config.toml
n_layer = 20
d_model = 128
n_head = 2
n_kv_head = 2
head_dim = 64
d_mlp = 192
vocab_size = 2048
activation = "geglu"
norm = "rmsnorm"
norm_place = "pre"
norm_eps = 1e-06
positions = "learned+rope"
rope_base = 5700.0
rope_fraction = 1.0
qk_norm = false
attn_scale = 0.125
bias = "all"
tie_embeddings = true
parallel_block = false
init = "uniform"
init_std_qkv = 0.056
init_std_o = 0.0695
init_std_up = 0.0801
init_std_down = 0.0801
optimizer = "soap_variant"
lr = 0.00655
lr_mult_o = 0.949
lr_head = 0.00745
grad_clip = 1.0
warmup_steps = 200
schedule = "wsd"
decay_fraction = 1.0
decay_shape = "linear"
final_lr_fraction = 0.0
batch_tokens = 32768
seq_len = 384
doc_mask = true
train_tokens = 144100000
steps = 4398
dataset = "wikipedia_en"
Each number is 500 + 50 x the weight over its row's rms, rounded and kept within 0 to 999. Layers, rows and columns count from 0. Numbers have three digits each. The size before them is the row's rms in percent of the matrix's.

# q: layer 11 attention query, 128x128, rms 0.056, rows 0-63, columns 64-127
# k: layer 11 attention key, 128x128, rms 0.056, rows 0-63, columns 64-127
# v: layer 11 attention value, 128x128, rms 0.0559, rows 0-35, columns 64-127
# o: layer 11 attention output (transposed), 128x128, rms 0.0693, rows 0-35, columns 64-127
q0 073:488499494436503481474476481454513447577545477461457469495490576573542475471495452478574476397480502457469471555460525519511531450443577591514461446513511484541488437604481484432516384583412472
k0 076:505539521506520502469472418531491444537510581444482477573467458552509522502513466483511456502456512417452556463519489472436523400470466484424572511422529471478499485508533510394488435519550438
q1 070:525522485487493496374556583476592551508455507430410475555458499493502393481425508551466507505461476436456553409485558554483428490506512522520452518387424523454424539548510455457491581571509492
k1 079:493557530482472455433497571482611497542468502499439344565480467455502537462459426509496444437489440460436515442439488461509503542475491496561432556448508569479514522504494486532405471492525545
q2 076:528438566494515471493483433597495453511589523563510497552575484458413504548552547499471480419509539509626531564420484605525474580548533544455490536566455458572523453511510520557460454523453518
k2 068:495464490448500445417472511507531523482455464519456593604523457444515559500558431422496449544505561460563503459525517488483489494503506500485492465528610530456549458527400518522507555516419487
q3 078:495529532495503486470489471508538451567465539442487496498469445501479508459548615479409426524537605486552546515535529550520501410536457404503479514622531458568528491577506530420652437551548516
k3 077:466574556474551507493458510392551510531527553435543524419476510503508643464546476494483462449474524493489531412539575428490466489518410511504446507549520467587499503449488508502517512504470497
q4 070:437451505493468514507442438528547507489446417567464484423517532526483430532493476427471451629448552477485527562513478450449520446473496434405443453470479443395518475641429553536439476589513447
k4 070:415551637460466456589480436456365458482491518438470425437469409402502465500442538451490479494547518557507436592472503536552498513571455602552449478482545549480516530470492545541549530486501509
q5 073:472454438529444524428556503454491547471457434399482455555485505488554525627498479506533417474413498475430540516480515403469536483517471444574460462531481434516434509461501440506528545506569452
k5 079:508552446491394470478461478507527391562440493481524542472491488465520453545487467573519421436531548458469514525482432520552485436637541532561512502480523472525478485437561468503494465513498378
q6 084:452548521526560436437511523489433441475445549533481448525543522422539488534545429416499472569478526558604568522581540480486447469532512494470571551449487603505467536519558536449398570520565460
k6 078:527578548556545433436500608559545554531568520528535400489523528449431454518472492439528588528480456559528567469458552556418475579535546445562480513468456515479505469500428499516482478557530439
q7 076:512519574499548414526526554496488417475444499523489443487401585541486449667421494495513473538429441474524519534546431547511510567537513496458582514456407549505428505439433576496438516489608455
k7 080:465482509480511462456485531464407473555397596487548404445395574415406485480442516512544393468473467450539521504515445573521567429477560477496455431455386387517463491496490514537544468473535540
q8 086:523507437504589493520460481579455471469501591525524544457462534402522499507449473461498493460491458607561502562397480504483531544457467568493430532410416391468503455502464430484536551568473568
k8 084:442450449459457481466512479430476534491568483547536406436421432550542455555428580553518558503510428565513448579519525485533567569532477533464492498440492603568417509526519499403534491462582551
q9 085:453527477503525474567533614474551451435459482479504576491490492500521475561518451473533533543482573671499557611550457579520547505594528544477484520514445507529540604463497485528513509505524421
k9 084:496540483482571481500475479471564515564449472516526490399452509492447517589442518546566429496485459637555585453524522537545553504509512458541420524461593521558536538468485537528550561458547447
q10 082:597460527445440447512530490430501495472572508586533569496497490470498498483480466551450556500482541436589494570470462515536410533540540538492505478526492468502501572421494532579449421539530450
k10 089:524494480512405493540490532465494509593406412513508536578500473456529478513501485635535533475494453519563461520497478449402431559624456489497500565522551483505525574538503536509441498452531448
q11 102:496524480504587494456509452557493538548430546513476493473460527506469492571431514495540480631469396501481472589552442515540543436494548509441514448509417449546599464448477409544457496493598521
k11 110:476505580523590448474453585570489485545506418531525506409450459436450474485457440484538503502523562484541557478594458530452584503463493446485505501459496565464519503640425502496535528517500468
q12 096:488479532432598499441508527386543528517494516414537473489455570546471510442409493530572451462469460490646447564506482489538522586518574432488507623509521489518476480407531478540422513504544608
k12 088:467509470569469478526501563553493461467527460580543545477407517473526476513461481543486498534564454437583442537442499452491422485476556520576446463574506578407422472481490458463474552515459444
q13 092:527480574482475482508444501543568486461443390429501529560556565460556449374527544471376521579550486371482497501462573437502499530548511484511528447481444523489531536613510432493498475458560491
k13 094:569502504458447535465469571481549547590414480440454556498459497466463478463460557441512451574497558460504507512554534505436564539482464496484538334452418520506526469555515489499377517454560551
q14 109:464479543477561436458410551486451396550611383465476459488527453479600423480498578563598423520500445479539551401449531570465432477506549464507504496485486572557490464420455456503454448434495505
k14 099:471549500479517531529515486578454462476548435424488557479555443500484507512532475542440505603550469466481434482405519459455438440423484453473517564549468473499497498459558419532567572467534548
q15 097:509438486505567548458545453544462485516573501559525552562580551468558507496441426468457464541545523534470517400496485447505539355466423486434549406497448455569567497537479456485544415488469503
k15 106:589479451473506504453526487500522481519660494560448522566543472448505427532525571398538520443549552525535476519487487506530431510504495563383538554644474502526434504493477500461462488407468521
q16 096:562518476574434436409468449574464506431540503485494473539539505547429512478524559492495472576588499485415491487501500524433471506592626470477522433536566481554461535482420496581497499441587531
k16 101:391491521553478490522499556533499511465473498510484548493456518515432505444492422485486427515559488489483514447599469492527463413550524447418545528516511483533550511560455521496442525527592486
q17 083:476477513396427529537405569545510517492491477543535439475451338509546548612549604520455429466443495495529538557470579448508582486497524487434556462449512494434474451481577426507459459585435467
k17 089:528498454549507538576467544534561505577450405508476453489502436500525551612527567515456447503540500487527502537542491532384508437498458457511507410523560529380496431499473502526476519567457474
q18 083:499526476497501550467501378405495487558420438530564464400502484475457603498461642490529416447454623534492451440478545488517463427539549485468505514426532411536489557510460484487529562470486506
k18 098:524506451424501476609546454492470447515523452542571442519494403467486574576442556510567445400561553532558508508528500527520458416534495475478566510412569536452471541459392418476534519575532468
q19 099:510509398497477423545522502454521546490476373443442594545486486519453522467482529467497490426512490443568529512440578486475503480453407455461509564479577379517495572487502464519488495534434435
k19 101:433521469429414547528495505377508601574501440484455535494428468506452439575540544526525490447398472478484474493495581466518537490536489501500530528416548417468660480476609474393550443436515501
q20 091:476493544452424472523549425484537474538478518505454455558440527475552526589545643424469525508503567532503514554501493559549426516440475508492505594593476433515515470427406458584453463543522569
k20 091:526529496498443527490419568534631495513494475497480525497502536465586485467563503456469602545513537494483490468517516610401551510457542528575448492487474494473475484507412494536591411542583536
q21 102:425525502564433490469501418508597463528419432471516518512491456570483504492505509573491499460537509501523516509501507454456592438458429519435488499447481487532521487432477418498547441512578580
k21 098:470521504528486534507444428532539478465630487486486437568570488553459497469503565578474569563533589530493545507519466446506584445478450583478514499487479460531570450441431454494556427499501475
q22 102:478464582459547522514469493550528510476424542540477445452523534467511418639523527454647447495483498475495475528533433459530500487581598529519541435440524511547463449469438493583448456452538481
k22 100:452445566532588547488477492625579503448497518542446587474485518605556433543466501542573386532476419464462415493485568527465470496488541523536405378406479483517441468544462469543505545534521481
q23 107:630545472451543499476497520572505433512563548454546439496463493528594517509399544547442538518460468449438502447510570447540551627491521489520560540490423410540553539512576532495525556449484548
k23 107:611468505503560506427583534503442488526565515449548415462536531478550472559555540496463474480397484566521504435530607480546657515495482490479663581448485455608514536513482483520508492531453548
q24 089:484597396428511595491604457527506480515455475543549480524535551472569456496591515523432435562456442474443426572566488495476419469457519530540538405583542605474386517452391497475470493456437553
k24 088:542574420429530559485564463485569479492519548522492564461584549492513507488574522454472501569491467471536431611504554472433339467485548524504519472579418566511458513459462490547507526419516569
q25 096:492494605426454422490461452570433560527455541432458360415566435511491461506457442543534519465537417470472505529560451481444505585519550444511458526526586516510505491498525503512488466459531517
k25 105:461507551444411431425491532535526413607464492429465520381481513483513389535515455485468437485555446505457513493521420547598487511515438501587502557511505500510506462549436469493456536452507499
q26 091:561531557447571413449524542566528464541428484508533508552546494481587511497572558491551588463559403459588549514484555556554472504461525508438386530428420541510501443489477482489448531466461469
k26 097:577472522527550505382488494501470579478382541601444426618482567374504436518558492525475508453501481488577600409614562497568514435515489454483429472543506578380492499537427362549481461508493490
q27 097:513502514498600574430522487536523537480462461460462511465542562502459487476477454500550533549456543551468445514483547434437479513458493469509489495516450450527559461447517470465523656396613468
k27 102:491573571382645532504447552534488430367585498466470511419530522451467487505442529499529532508488515447531483486478523549578478506431451481488483441473410559503522537503471488477469572501510475
q28 097:569563482557534499497532422492503516517517461558441465433468472558529464529529499544559534558487495406461568438521569539450457443541591535486518525567425436521456417474540443542552544433464451
k28 098:519512547464535484503425481510452546429522414498490483423534511521535475595529469505478563607453423515461563489524517454439475482488609436395503436506413454519439463497562479606549514408460426
q29 098:387470519527474383575542539502519498489434565416436549518580499467515387522505474471432492490590367567503490531447484592595486447447528499447508458416467480569573553468546454423544413552510534
k29 107:370462501496431491543497509477513441563417517474463431546505545473498456555537433485468487421507465542514530492537516484481500520485448495456488452525523547437512534459555459335466412561493475
q30 086:532597311489428533551457469557473498403559474513522499451471429521452457516462569505515574464521551544443496465418546613417454525438476563492541446483609505453428481480442541469490461570512491
k30 086:480571379489420501516390415475545489513548482530498490460481504542466481504531510465445568519525529542533516453437501470524406494568459493440557518479586490450473424502387537430559556465532476
q31 089:455487526534463455502518490423476422491461566492552498445545531414458397609544558451583463421511513500499525513507540522474588441556414472512524561384595496514406507593567465400532511506479488
k31 090:498502474537537450510577396432535510471476544506457564550501540482470456569557438551621519429564463575565504591562518482508467500466451489571500490477583501490423505440603452432545658534416431
q32 062:571532537386554393491433499629497525505507545512606527481575528469420486513492435498524549390469473474459541598452488453477519421481497483517516478533520470457459483513467498518499585538464545
k32 065:502403350500471492479519459460565478413471404445442516453484541552428445539606468518519427470490519574491482488482508476505529487440515460413480459512518508511453547459443503417490516537475519
q33 075:479522466469474505510550407511481599475479505421522517520545516470618577518480494547472516522505461425480536480437409442521552517485452494468408485441465431456494443516478514475506520626412492
k33 070:524478507473469497541479450511492453462605436507456389479484531389467506585469543550465416558535422518472499473514517475486499561515476575455453538462444484545611488476541532458527454444518528
q34 073:532489469453474523453468433579466491525498450486400543508454489506487461522498668460420478552516486586494487490468531450569482472494498443429463517478494492436422392515518587466492513440513569
k34 083:418486567434527527517451497488445536430509445484495449425560395448534540556525489460482609482494523563506419438520442466486530588558462576486523457461480587469450509509442453419542470498460499
q35 079:496469597458557543439539514505571543573479445516499507519499523517492514476410491429628448506437529417447450374557486441526486553447503523578559512467505504526581487592399472492440533565511435
k35 073:538457439392452525459534466460497452513539520500523541525488518507402517577546533508593551514507419534485527520448531488481466656396619520552624441512487591512476564508531497514537443529525574
q36 083:493475495542553567555537464471460551450485509580531610490525526500485465555436431475458615582448521477476552456523445477530547467445478489471503497514561509505572515499537525576494483505456431
k36 084:514394588604525539564462510501450490540590516497491544507510432471451448491540523565531547481523555544431530571558452542424454504526548558515509490620506476541627461542589520474518602423486430
q37 084:429508460515579551533435478558500558566505455413458497534433542512547537524487511479581454534521529520524460399480480483540483511508516408439451394520525443493532497465495444428546485542487544
k37 083:473511427502518490454486469481437489540579466515544488476486603538451516482521538501478515537489546556446565518540509459423576443476522413433545376495536503490370460483434524399545463520483471
q38 076:613517551523543482495438473494476503533529520519529580454528543487542413543480494486422518471545455498549539555455514471507523528543539467548433555491579477553401470538561445560522480498451550
k38 083:549528523533537511509410563555451485484541522507504489550513402493592463418514474430509543521572514494498475449483526499531459543482432526511468564582511539473559535430515514514484519417470433
q39 078:511518495485481452494433487513573422496457508476463511542527444487530557528526549553499442456533633509571499512600509530447597538519571489560511477522541582464420535518562453553482474562515552
k39 068:501492511578523492480520580541519500522565460443460586544530606505511517497573594533508446468487483435521442579346527432491488512408523541590407489507487604561510525458458449525498567594434506
q40 073:536539374518515509470427472582421512459513524569554587464576442451483363478471491475507510520450469509496499506482547502520451519541511466457469564517591609510541467562405486505515541576480432
k40 097:541534422500503534418503517584490505601583490548554434522513556480501441540511527464521514483547391465526592527514591498529460561566599428460464612466519536547525471568492562581501627485517503
q41 088:535499519502425541457445460555439416538511465557460477499453494412539477460480466467556464354468526546474525444537523429449464479458529507393442448547451476446505580483453475389588469515488440
k41 087:420444482425478515581495416505472441435511452528532546532537442412559470579464533517529497424469514571527485541409484490509467563480433561438494531541596487470554508584508535494474463444474446
q42 091:469445542409444563468502484463442548508534480497502453478500524477467574425425557448567540485487466396433482475554495536548505542460467427407543495540537449610575500551519494474628488460453556
k42 081:529491399491371553589533448585493484502492506430509577503469544489478504496435400452459533529569535481458458441481414472554554497547536459423559500536433406476614477627539499446480524487538520
q43 102:513465454471455503549533457381483480385544489588496539561458563502482448555564470526510469545523501442494519582503445590501484484584466554521498452531518528524494463456548576578447550546549398
k43 102:447560368475516507498475573460543460560538521450492465522501472551489457458562434508604441476509536451508500526530564470419588496525530515501456459446475471561485435478404487487502457487490437
q44 103:469498544448420462537475516528501477454506552388472472465567504490464596461568473529653474605471455416584516579562476602495497485547463493437569570473480476545444423462575492534412562456505498
k44 109:484418517513494502506492495467557485543495484464522505431502583530479501480470498594498430549450500440401504477496556600492535462523516507518474340537494504494427600472430401514585413504542430
q45 095:543542528539558507444493493551537487519464478422495478485428506555512487476470515421541482471428444483440465524564476480588419545638488471481434502453446491543492441505344493473504415437528377
k45 098:501546516462577447398489534590512430466506466462604471445545509541519512533511591418536432504461483487555539515470519560493451519558491494408492558486508504508464415561521464504453449478487484
q46 099:483463473512451459502501555521519598553482532493465495566504475441573516438480544405434480488607470436519571419455504462584469475488488448501600529462557443550428471585417519540526437563570446
k46 116:512453488510465473535451449502538471527484553488544458516456606577542503498478538494514489483457503506408556522462514540565509503524518472377559483461478391607456485410515489460432368394512580
q47 098:467510577544495510554439560497436559502376477458414541571581494461440477436522550557579438555525518528504521485506543450531479509474499458554526447471493529527544425547420419583519469581468412
k47 105:570497506447511474463443470455450425422485449464531543506505564585502477508582612422477527501406538445336443460414561500472405501468528499519524448471574450479586500475540513519464482418453506
q48 104:568502509419499482580440510426562507527505479450444427545431498538502535507517452502470475451527585512468484450471512461528450458597463480508512569523486531463612528495635413512443503440423546
k48 093:504531460469521517516406459461561555473512537497455481502578422517480501481472531487418498496524493516456432427386536481465456528468469602505508511456507422533488557572450555555484422420565494
q49 100:555479522473539493455502511536613575485508417514522523485587476570508467467464477572563536480407568445526463481476540445529507528421543464475495522517485449572486519434539500442444456452423486
k49 096:484469508468516479457489595553581586492529494554420590475545415498527384500456517499439542513551499406525490552498427431475530450398515420476473503515477487562508538525433452489533507506486496
q50 110:516523442520537440456513458512444556489524509540615403467408565386467475542485502555490446468412476527468485505456477616594524596485463580493472604506518637493548446508445508462446526501462512
k50 104:565580552525535523416417464483468461521463493512553472420476463464501497543512507550479536506608449523545424471523497530535483600545569520487428590482440565487432448545505526517519611518542576
q51 090:483541501493535475421422454486516347501450508436573382465520512454471462443529492476513518520501520463534571535498499497493548453455513513492533543580486514524465572502551550412364480485528502
k51 097:475532553509546488453418488391534414485487481532527477490511528504548439518526486527512494449446467541520460529526414498451506346462452519541520519463455398541481529507479471435413426474520525
q52 086:492478519428542451575555509396521495529546392479393544446499496456555485515539490539549527378498554521467469499517535548381531606576461466468492527370469595405510561424499488460458438474419432
k52 090:462468499438459564537516540468522582552442493431413524525529500491525479449508582486564537524584494496403448395495432439472491500529435438556430525484502532435517510484589426484567526416540504
q53 114:398515480610449539518501557620520468517497577497503491567451537414467481428425415529466414568537457517489513440549520487458485442535490520478500409397519506507453458513530503487509555529518511
k53 120:454582517543497482482543412462550452541484539513588393581422528470421517453494436566510438494487506499515569510561482475421539475527434518469505480437528560463502489486533508499521470505429546
q54 096:497435436496588528624491488523424468557383463473465421480497526508561503498502508485430473547453452488523523485453465466514505477424476481607556524463511564514545511576384437524569524592428475
k54 098:501408428430445515616570430544439495493432495582457430439445442536527540537452446528521542504585424438526522548470548496515473485481467600500552472482449569470534557484531448466522536575476491
q55 090:547473543488516467444453500474498527515461526579520452428434515431500489506455604569605413452465565519560555466495462510452493572527540522396515585506444543528503535524440483567432528539472512
k55 099:496454390459526512464428502541554507484496398473530486484443438520535532508505606523474438453506521487495479441482462489464573474483637477496485562493538465428577569454490480577471449576514477
q56 087:543508479483516532484465449567543472568534579516520557501463407458558494552528447414574633452468532531551478547416513528440541427402505427421436613568503498506532487520456466556533507532491520
k56 096:531439564516437559489408393484501563533592556575500588449594515442490491535459500426594588483473482600548464526500532496418504489469488443404516556557482550540499458505506520582486506444530496
q57 101:541455438564472448524526406427439396510526491487493492464495550488499461583456547558527564502414536543581530531499489518610543494539375524564604555533531529430545482399529466433507484497517479
k57 104:603493406575457400431440470523448445603567517546515559420493521425571507461406591566516555490541445592505463499503505425450487520503389519456529574487451494492493457437558388536557483509449446
q58 096:413496504437424526508469498500496568514482496457467459458552547433514499520495527472505442601522372478565504530438483469476464587504485450446565488494577491489451505438474471496517444547622565
k58 099:452528569483462480455571474472493483549444521500438466525456498482560489492472491602572460557517467497494430537519414563453462557516469421558540424432544398518456501526426471526514345547534543
q59 100:503478529492496511399513511452580502489505562541461512452586457542456484531542484462490509415470423529395558528517497487467425546420493626562511588484488503430434466544517489426443518544417519
k59 096:543552485468544532480509549448579464410517561449425567501549497548403494535524471476595594524536343565480523498468464550522469606469575581485552560453479498380500456521548463477430581493524531
q60 097:467506555438534496468562499477458539565538504576481384487508455462476450503502521619426528489417456357432463466490516467464507517509487434463445577493481517522530478451478436453436555528595537
k60 096:536588558486524413491474523482463528524510454477400447438541503414557434451488504517431505469453459402549480451431420467527484467466410469480478571520428467540459520578505423475441616514497491
q61 099:482478476588551578514466546542526534552527477484500490421465493524469569445440469468478514563549457548609538495520483539481511467490467470434524545477406459533501556521525515507528415564504447
k61 097:507440488613487556450512420476570532537503513459487448457440485486476575516475457536553467529490484555526444427586407463538393518549437486438513518505512490577510531594545565544447451413499405
q62 097:513525543473550468511458487549529496496423520498477529427562478501587493515499507461418585533488575593533412377496515486458499502525489504503404526388461483550427470474461525503545426528525476
k62 105:511429523436485526588520513544492531396425543490496500547535495517510416482545530446429566549511544555544453378543493449441445528624469476425467572525512523511492485459521543564541512539539386
q63 097:475559547554477448480497470518505468381531459486476447595463475499600481613578400495556452525531482543540476491483494422529507585476543487609511519463431514516515500588503507449463537541502521
k63 104:451539503548519489452501495515530525405591430509490566538559482425583503523518437555536504524478487534618489503421550443496439557511479578635458517490485502532535535631520508504528512528492448
v0 099:489557488498628445544416492550566483530605504571468518513462458469462370404531450453518493523480526634482475506492505474580437471497512477462492469406461496492559447430534579531601475594604626
o0 103:505448535481406521498586544472520519487472570550451535393477514522469534539429561510530495419464501447586520483461514524512514492440555481563465563478470511502439591585533483434437514436450465
v1 099:520492543370505521558516666486510480534499548542559457490409472530535485570469370408459461504540495519487493512519543496512514459515437535418456530489514461490519620528477363534492498519458584
o1 096:499538441521488415501534464469446448528427515476499572447470532436442475494486527583569519515546503424508491506456451472524490528520426526524535552469480620434529444434397579415513552529550389
v2 094:384472582499437536403489509524459530595510430486486369451422546490531527545418415495490527510490445423552525420474477596584483417549561512482540483589498419395514519482514485471506405577497472
o2 099:618502489450414438622562542558499456516466512372467548551578528478489510509427512529531406462502488571525527516520502452471607504477369460530501579495490553495541443511498474500524559503451495
v3 100:435550490562525549480529496583512587488491485545527460456519462455529507507418476561537531499534460441462421472403437579520540446476466452572515576470445436433501412501482499510463528499490494
o3 104:511476536439481492537531654538426383492520438423464538583513510536520462499455470507421511421457513634481582514613556451456442555437510422495480441504438556488491487578466460463515462443520542
v4 095:580438429516552535464555546403558473578380457523447525475596516547511432477501459419469581473421492528511578475484485569474446516563454606508503455411493507506546508483436520492495514441485481
o4 100:460433505553581448462431462547446467408533577553529450512483538439436606486468569475499405493506519522439513554421600544507550566466586482415456472568475507416457491479512518553486551446449417
v5 099:497502498559517397489560476429518548450492601507461470538532575523542350501493474528404560482420510547473458464504417453497507511500465496460558465472512458560545537452577549553532599512592514
o5 098:476526481546439599509556509540633500535482459503494519507450481521528662459533515498513448590529478546482519447538561463485511409398579511537547459534529469483432438506522557438540532497474568
v6 109:488574527539516578481449491514510499503471572396582480564416572541434498568553540455476540509457534533474544523540564446410426533519436611428464539533449458457425543477536513626487416566474523
o6 101:537452480515509473567555522564474563433510434562459531445572502522553484430450477453620539495580457477606510577464416504544558528490595376524504559499492491459524475553509546390414573480549477
v7 103:497488517481419552510483477503595501536471530544426461542456471474548533505478537379534454527427651521500473434503480450524467519480474505485435494460541514561450532441438449491498430520430562
o7 101:517522480598542534488498484516448485365518452458550549493478448578422445466585391568500465524585404399573542579475432467520509438481500537554614485466502495454592543460548513548458588509479491
v8 104:416529452515422506584481533444549514578455509440497436514524432437480546554513510403510449459545442483546557485423517611468475470533472475503558461558467489589505459487512481513335458420514490
o8 105:500577547548543538330461467501549468476549413501513492490500611563550470470497519585507506614539483533571474511513456492635495488389514582508425503499482557428518498507483498422582514501413498
v9 109:551512563510486444450525565604511542408495491477487509492443439460441521452544462524437534484500508448560532465505535483549539523553529582584511530495419506480435519520374498569470521536485511
o9 105:488472459422622574596437532414490458496582448471494558387592452477454420446464468485521404495533557460491495484521438560510466369389452497536458470523539479560493507538511575515500512465502468
v10 109:450562463417473437425517526510591520583480418503513515469442432466624470517520547391493463504496418492459440444448481494557450504461527485583527544495500517495468463483583454528541440490577471
o10 103:450481579507485439575511546382549444435462586417511464493575532561473508485481526574424435498583602470534571497520549471597514497541500503466453438432507428573545467479427537475595491478506537
v11 100:463526568518503543470484527533636467559508542481500456474450505543553499468486531595556451532605507494534548541534457452445465451595550497528547559470544527445560499390462497502547401493616572
o11 097:538449467450411391584521461556485488451420514459483546464584479464471440523565480484468521497407501522540462500599519547508537444512526515563523475440509494551502523573498463559549524570418500
v12 095:553507493552513571435492489468496489427554448494488514487477571484648452460566529564426462475448543529523469511476437518527540449520532440592489434608469601519520445551520505456595487487444477
o12 096:537474529502385450480438477456484522543396547500519470516530463457481532549547484492568510600482446535514463500582490491486564438484509538443557504508526485544424479427452431581440476474513488
v13 093:491430406485496553566474561560446585496468482455481508457505517344455533487526616577515501527517520576569485571522479538412514517456447442532396483479544459598535499552435425499485502492431388
o13 086:522541452595583547469550479458519375528551522546522495549441472620561490518573394440446563435527448495440505471570468556453549444467552482456544566495480600461508469541460582546448462516560566
v14 101:513592464459537466467466563489501539607520467492490462502519501496446438567480523519481418474517532413554440451503420509498567551425554388539506495507464551406505538462480449607521502486558470
o14 103:470493576562431455511507463535514493517468506487470477451465562487465549529476464481497560555587476582445495530489495554445591414571443550536532501513516537525476562449420474435536485569474518
v15 102:545431465433424563606437527416535527479521467423589525441465532562584489518505544449412449519481527439426440456474530451451522550528614405511446599442566521541469486524488542496522500526430477
o15 112:468527418561567594377570504483473533519519475544442554541575431471476446486528536566613534571550575463553512592457417552524486439444404549507486535526513554540563466434506409497440480476539539
v16 090:505485509555508431419560509410496518489541594491597481440553570525490473432536518485564537467438466522590606504505463519518490522422554553483502465486558555478400576557557494440524526521434513
o16 096:487434521526429525581452506541490562558519483565443506553524412467487577535407553577444455544457467509485480540501533577453531421572516532479449502573491474554475481414477496577522505502555537
v17 104:461401524535496474552494507432375491395475499445508440591553440460477433478438467547538528496561438483474509470491429516444506521451542543513476448508418510513505531555491557499548478602425633
o17 100:536553499436430500496540541559568507601572462494423547459463522613470543533513518515487486520426474416472485468546505473491477540504441432467603444511621453493498495473406512486461500389515433
v18 094:533507535519452531500560502554518504458467550465460453521505447549518451525526543511489557487431504453494509434526498396473398504485539521485487416517498462516590485464546583444475514492361520
o18 087:534499424416461604490486493466406551516563489530581572511358553462487518423442527446508513582573460496555448554450472512539509427485437519528532516577549520508465490565545492489537444465561465
v19 110:574527526545568468486460522554583562532470556515564590508472432389511542578411445576485510515450482423590604487473496516507449566483561351391580414484442534436556552475487466565484473461559556
o19 102:436518519489516411494599587545490420460532509400471477432594549542479437526496520469484498514490581554489370551514502512496578431444481543625458530470451526490455493468463549477508444593528541
v20 106:516561531558423500509525482514470528489468440567541515548473423531414565542406483544557538516496560490576478466436521419509497487575543480361517434465596518490522484486534582520548465469441544
o20 106:535438437499573474481462435532468508570476535484542426516551518452614493545561548498524484451440401561498523529503465607450586587483483450573497540539464455509428457461562470444447450426589428
v21 100:426541462481542619599484437453487518586500457482467511528424470497512493553521527484559611481527564477451456408506481509451506472465662551525493455473507512497438509507451463562537480465473538
o21 098:567514544490477515425532605499518433470648515557527524481603517411454477516544462557392397498531476426549578457488511496506532510503369500539451520521486587521547439557455454524457548448525555
v22 091:582509506456503486528538537465478534526536439572502524430576485490527499526432518479434518507420491522494544457540521457466532472514452483511465435519503479413588433481402595468500459553458590
o22 101:459503538512501452539501523519542408426551468393473553492427554527555473470519554514502542462417526408496429518482466590459452541477568426538530435401497490530467533514563468578423477502562454
v23 094:444467422497504456408465456465571451453490548462573541481469520361561549463506493499464541483537419460490483551596457537510521444554491529511422431503534509459478548497471436589445457489545500
o23 093:570526566543536440556486549501459406478467502497516434453575518483464488461491559576574420466505557493470536492459470492457586574488489533539530618503531527551440542490524533413504444514411514
v24 096:484494488530443566536465533605346571545501498513459496456520510395482584515487461478435462402486493420502413524473534422476513516453488462525537483539579489524515517500490433432477517474445643
o24 094:496575464443496508478553483444603460412570503483558520537458482512458456543540540453501511531534522581424503471484441493438572471601476494439589519447501578517486420546512535528545491481527401
v25 106:415486602649514550561474508505466504458506463437526491534515464427544530507508444489519529432435448466463478516505567482513448637521468532502446519550575545511434564553516457408544606545512527
o25 103:612519402442464501472525512492537520546546485575478522529463555514495355462486545592550539552491499531562599537514428505496536404497516435479523431547504526472435465391464463569434523454457460
v26 091:554580516514470499584487488426427572491522537510453595500607449441527485466421485447439474580513476410460369466506587561531581449557529530550474554469504622517495447452467473496485481405436476
o26 092:484530446420464547427544496517473446431461458539554432445419520485455520531593520559506508501513578485482545501483391402583464419392450423467548464559506428514536612538488495486549391560544521
v27 095:429530408460541529598518361477624444506470502492447581563522420426425464499518402608484523553456501508487525475482572483408489607584538470527520541501430471530543473510442520529574403483476559
o27 090:611435536535410470401447616472420505519517555535525492440514558454637527499509481497475500507570454455448477482576477521472509431439543573506507421529599529563458494499508532557524561553527508
v28 090:489520484492440499436523456458528504476503495409539457595428515501511421553448424589525514555463431552506434443522471509519471526553600531508489534441646430511547560576518455482436553512510543
o28 091:490436521556481432570457476587509514548480467509570500490422523539498435482502624475515529514540485497491522566491508505580467452443371504563522438545419472581494469456442504398553479523531454
v29 103:548488559562518483553521582474613588518498477435483513453561458463521491476485470507509465494596557463605508526467513526513492466516462440436446490460522503515515574498586579453521522418549484
o29 098:522414444419557452504494452529413423440460513514475450498476505537431494559600481480504465525474528522485473479519566498501488459516555506527499400502451511493433508425417476556476463523486477
v30 100:520591497471585501470564530470492483528501433448561591503411506497560626508498527586494500446388481487498532478506494555479625515534538423522558428542518543570528512537465473636521506548450516
o30 098:459474522575477465506494510504482522514433443513477474468599473481526481591506509503480467546555550469389462511615494544367399554514507543506443571483502462485492538566571506497436484497538506
v31 092:606534334498466561545443514492573536494463565457491478530564493499564502564588539511554503477507456555460476633627446522537434480567515466535509465425407420490540448449467420582486469488549460
o31 088:389512640509486456422552489537445442483485407543501528495499562556451461411498458449576475469542532407527558478479503500478533438511540530478443610508517546576484556602528575568540467540463552
v32 093:485500519407531463473524556473453532539567534461480428450532397546419516502523615495533390581508551545462455538482499566572415528491455463441517559517500522600472472405539557557489413468507501
o32 094:414496532464546549571489491577533520408471517480461515513528549515580512481402445463435544540456493469491456562496466444561520422540523577536435537441480507470653610551499499531521567545450454
v33 100:537480527530555527446413515487467455549575601441503515518490553496473480402476381517486578409484503481522588413493546521494510530465465432566611475456545535382513479436537578530517507532484490
o33 096:475541573450496392492584473503528583559465435540450501475486492489493543626434563493494474569439466470529447579489504407427492482497572608493488472455542430516478487508495403466450490516592586
v34 106:533411589489452537535512433555567473526465436485549607468535496466446527496541495453478472518453448480517451503501539449631509564475451462449409524481612511528542483498512493541513543538472354
o34 102:543576406546536523409487510530471573500505513455503433566412449491508423402514438442464551485584573445476535532470491569507500364504506486488501453585476427514480511476478541419510482572506553
v35 098:510496623536462468529568474524538491391477511568481509433471451492478463520415493467381517381507529483446586602546494514465510527498548486619535542588547589500499499438541521509560537405470535
o35 099:529497408427489543435466442545527528550490482447535490469616499511505497491496483543548467575534596482565437444424520486451488478506454495426552391422440455444497538488466442482453520546553455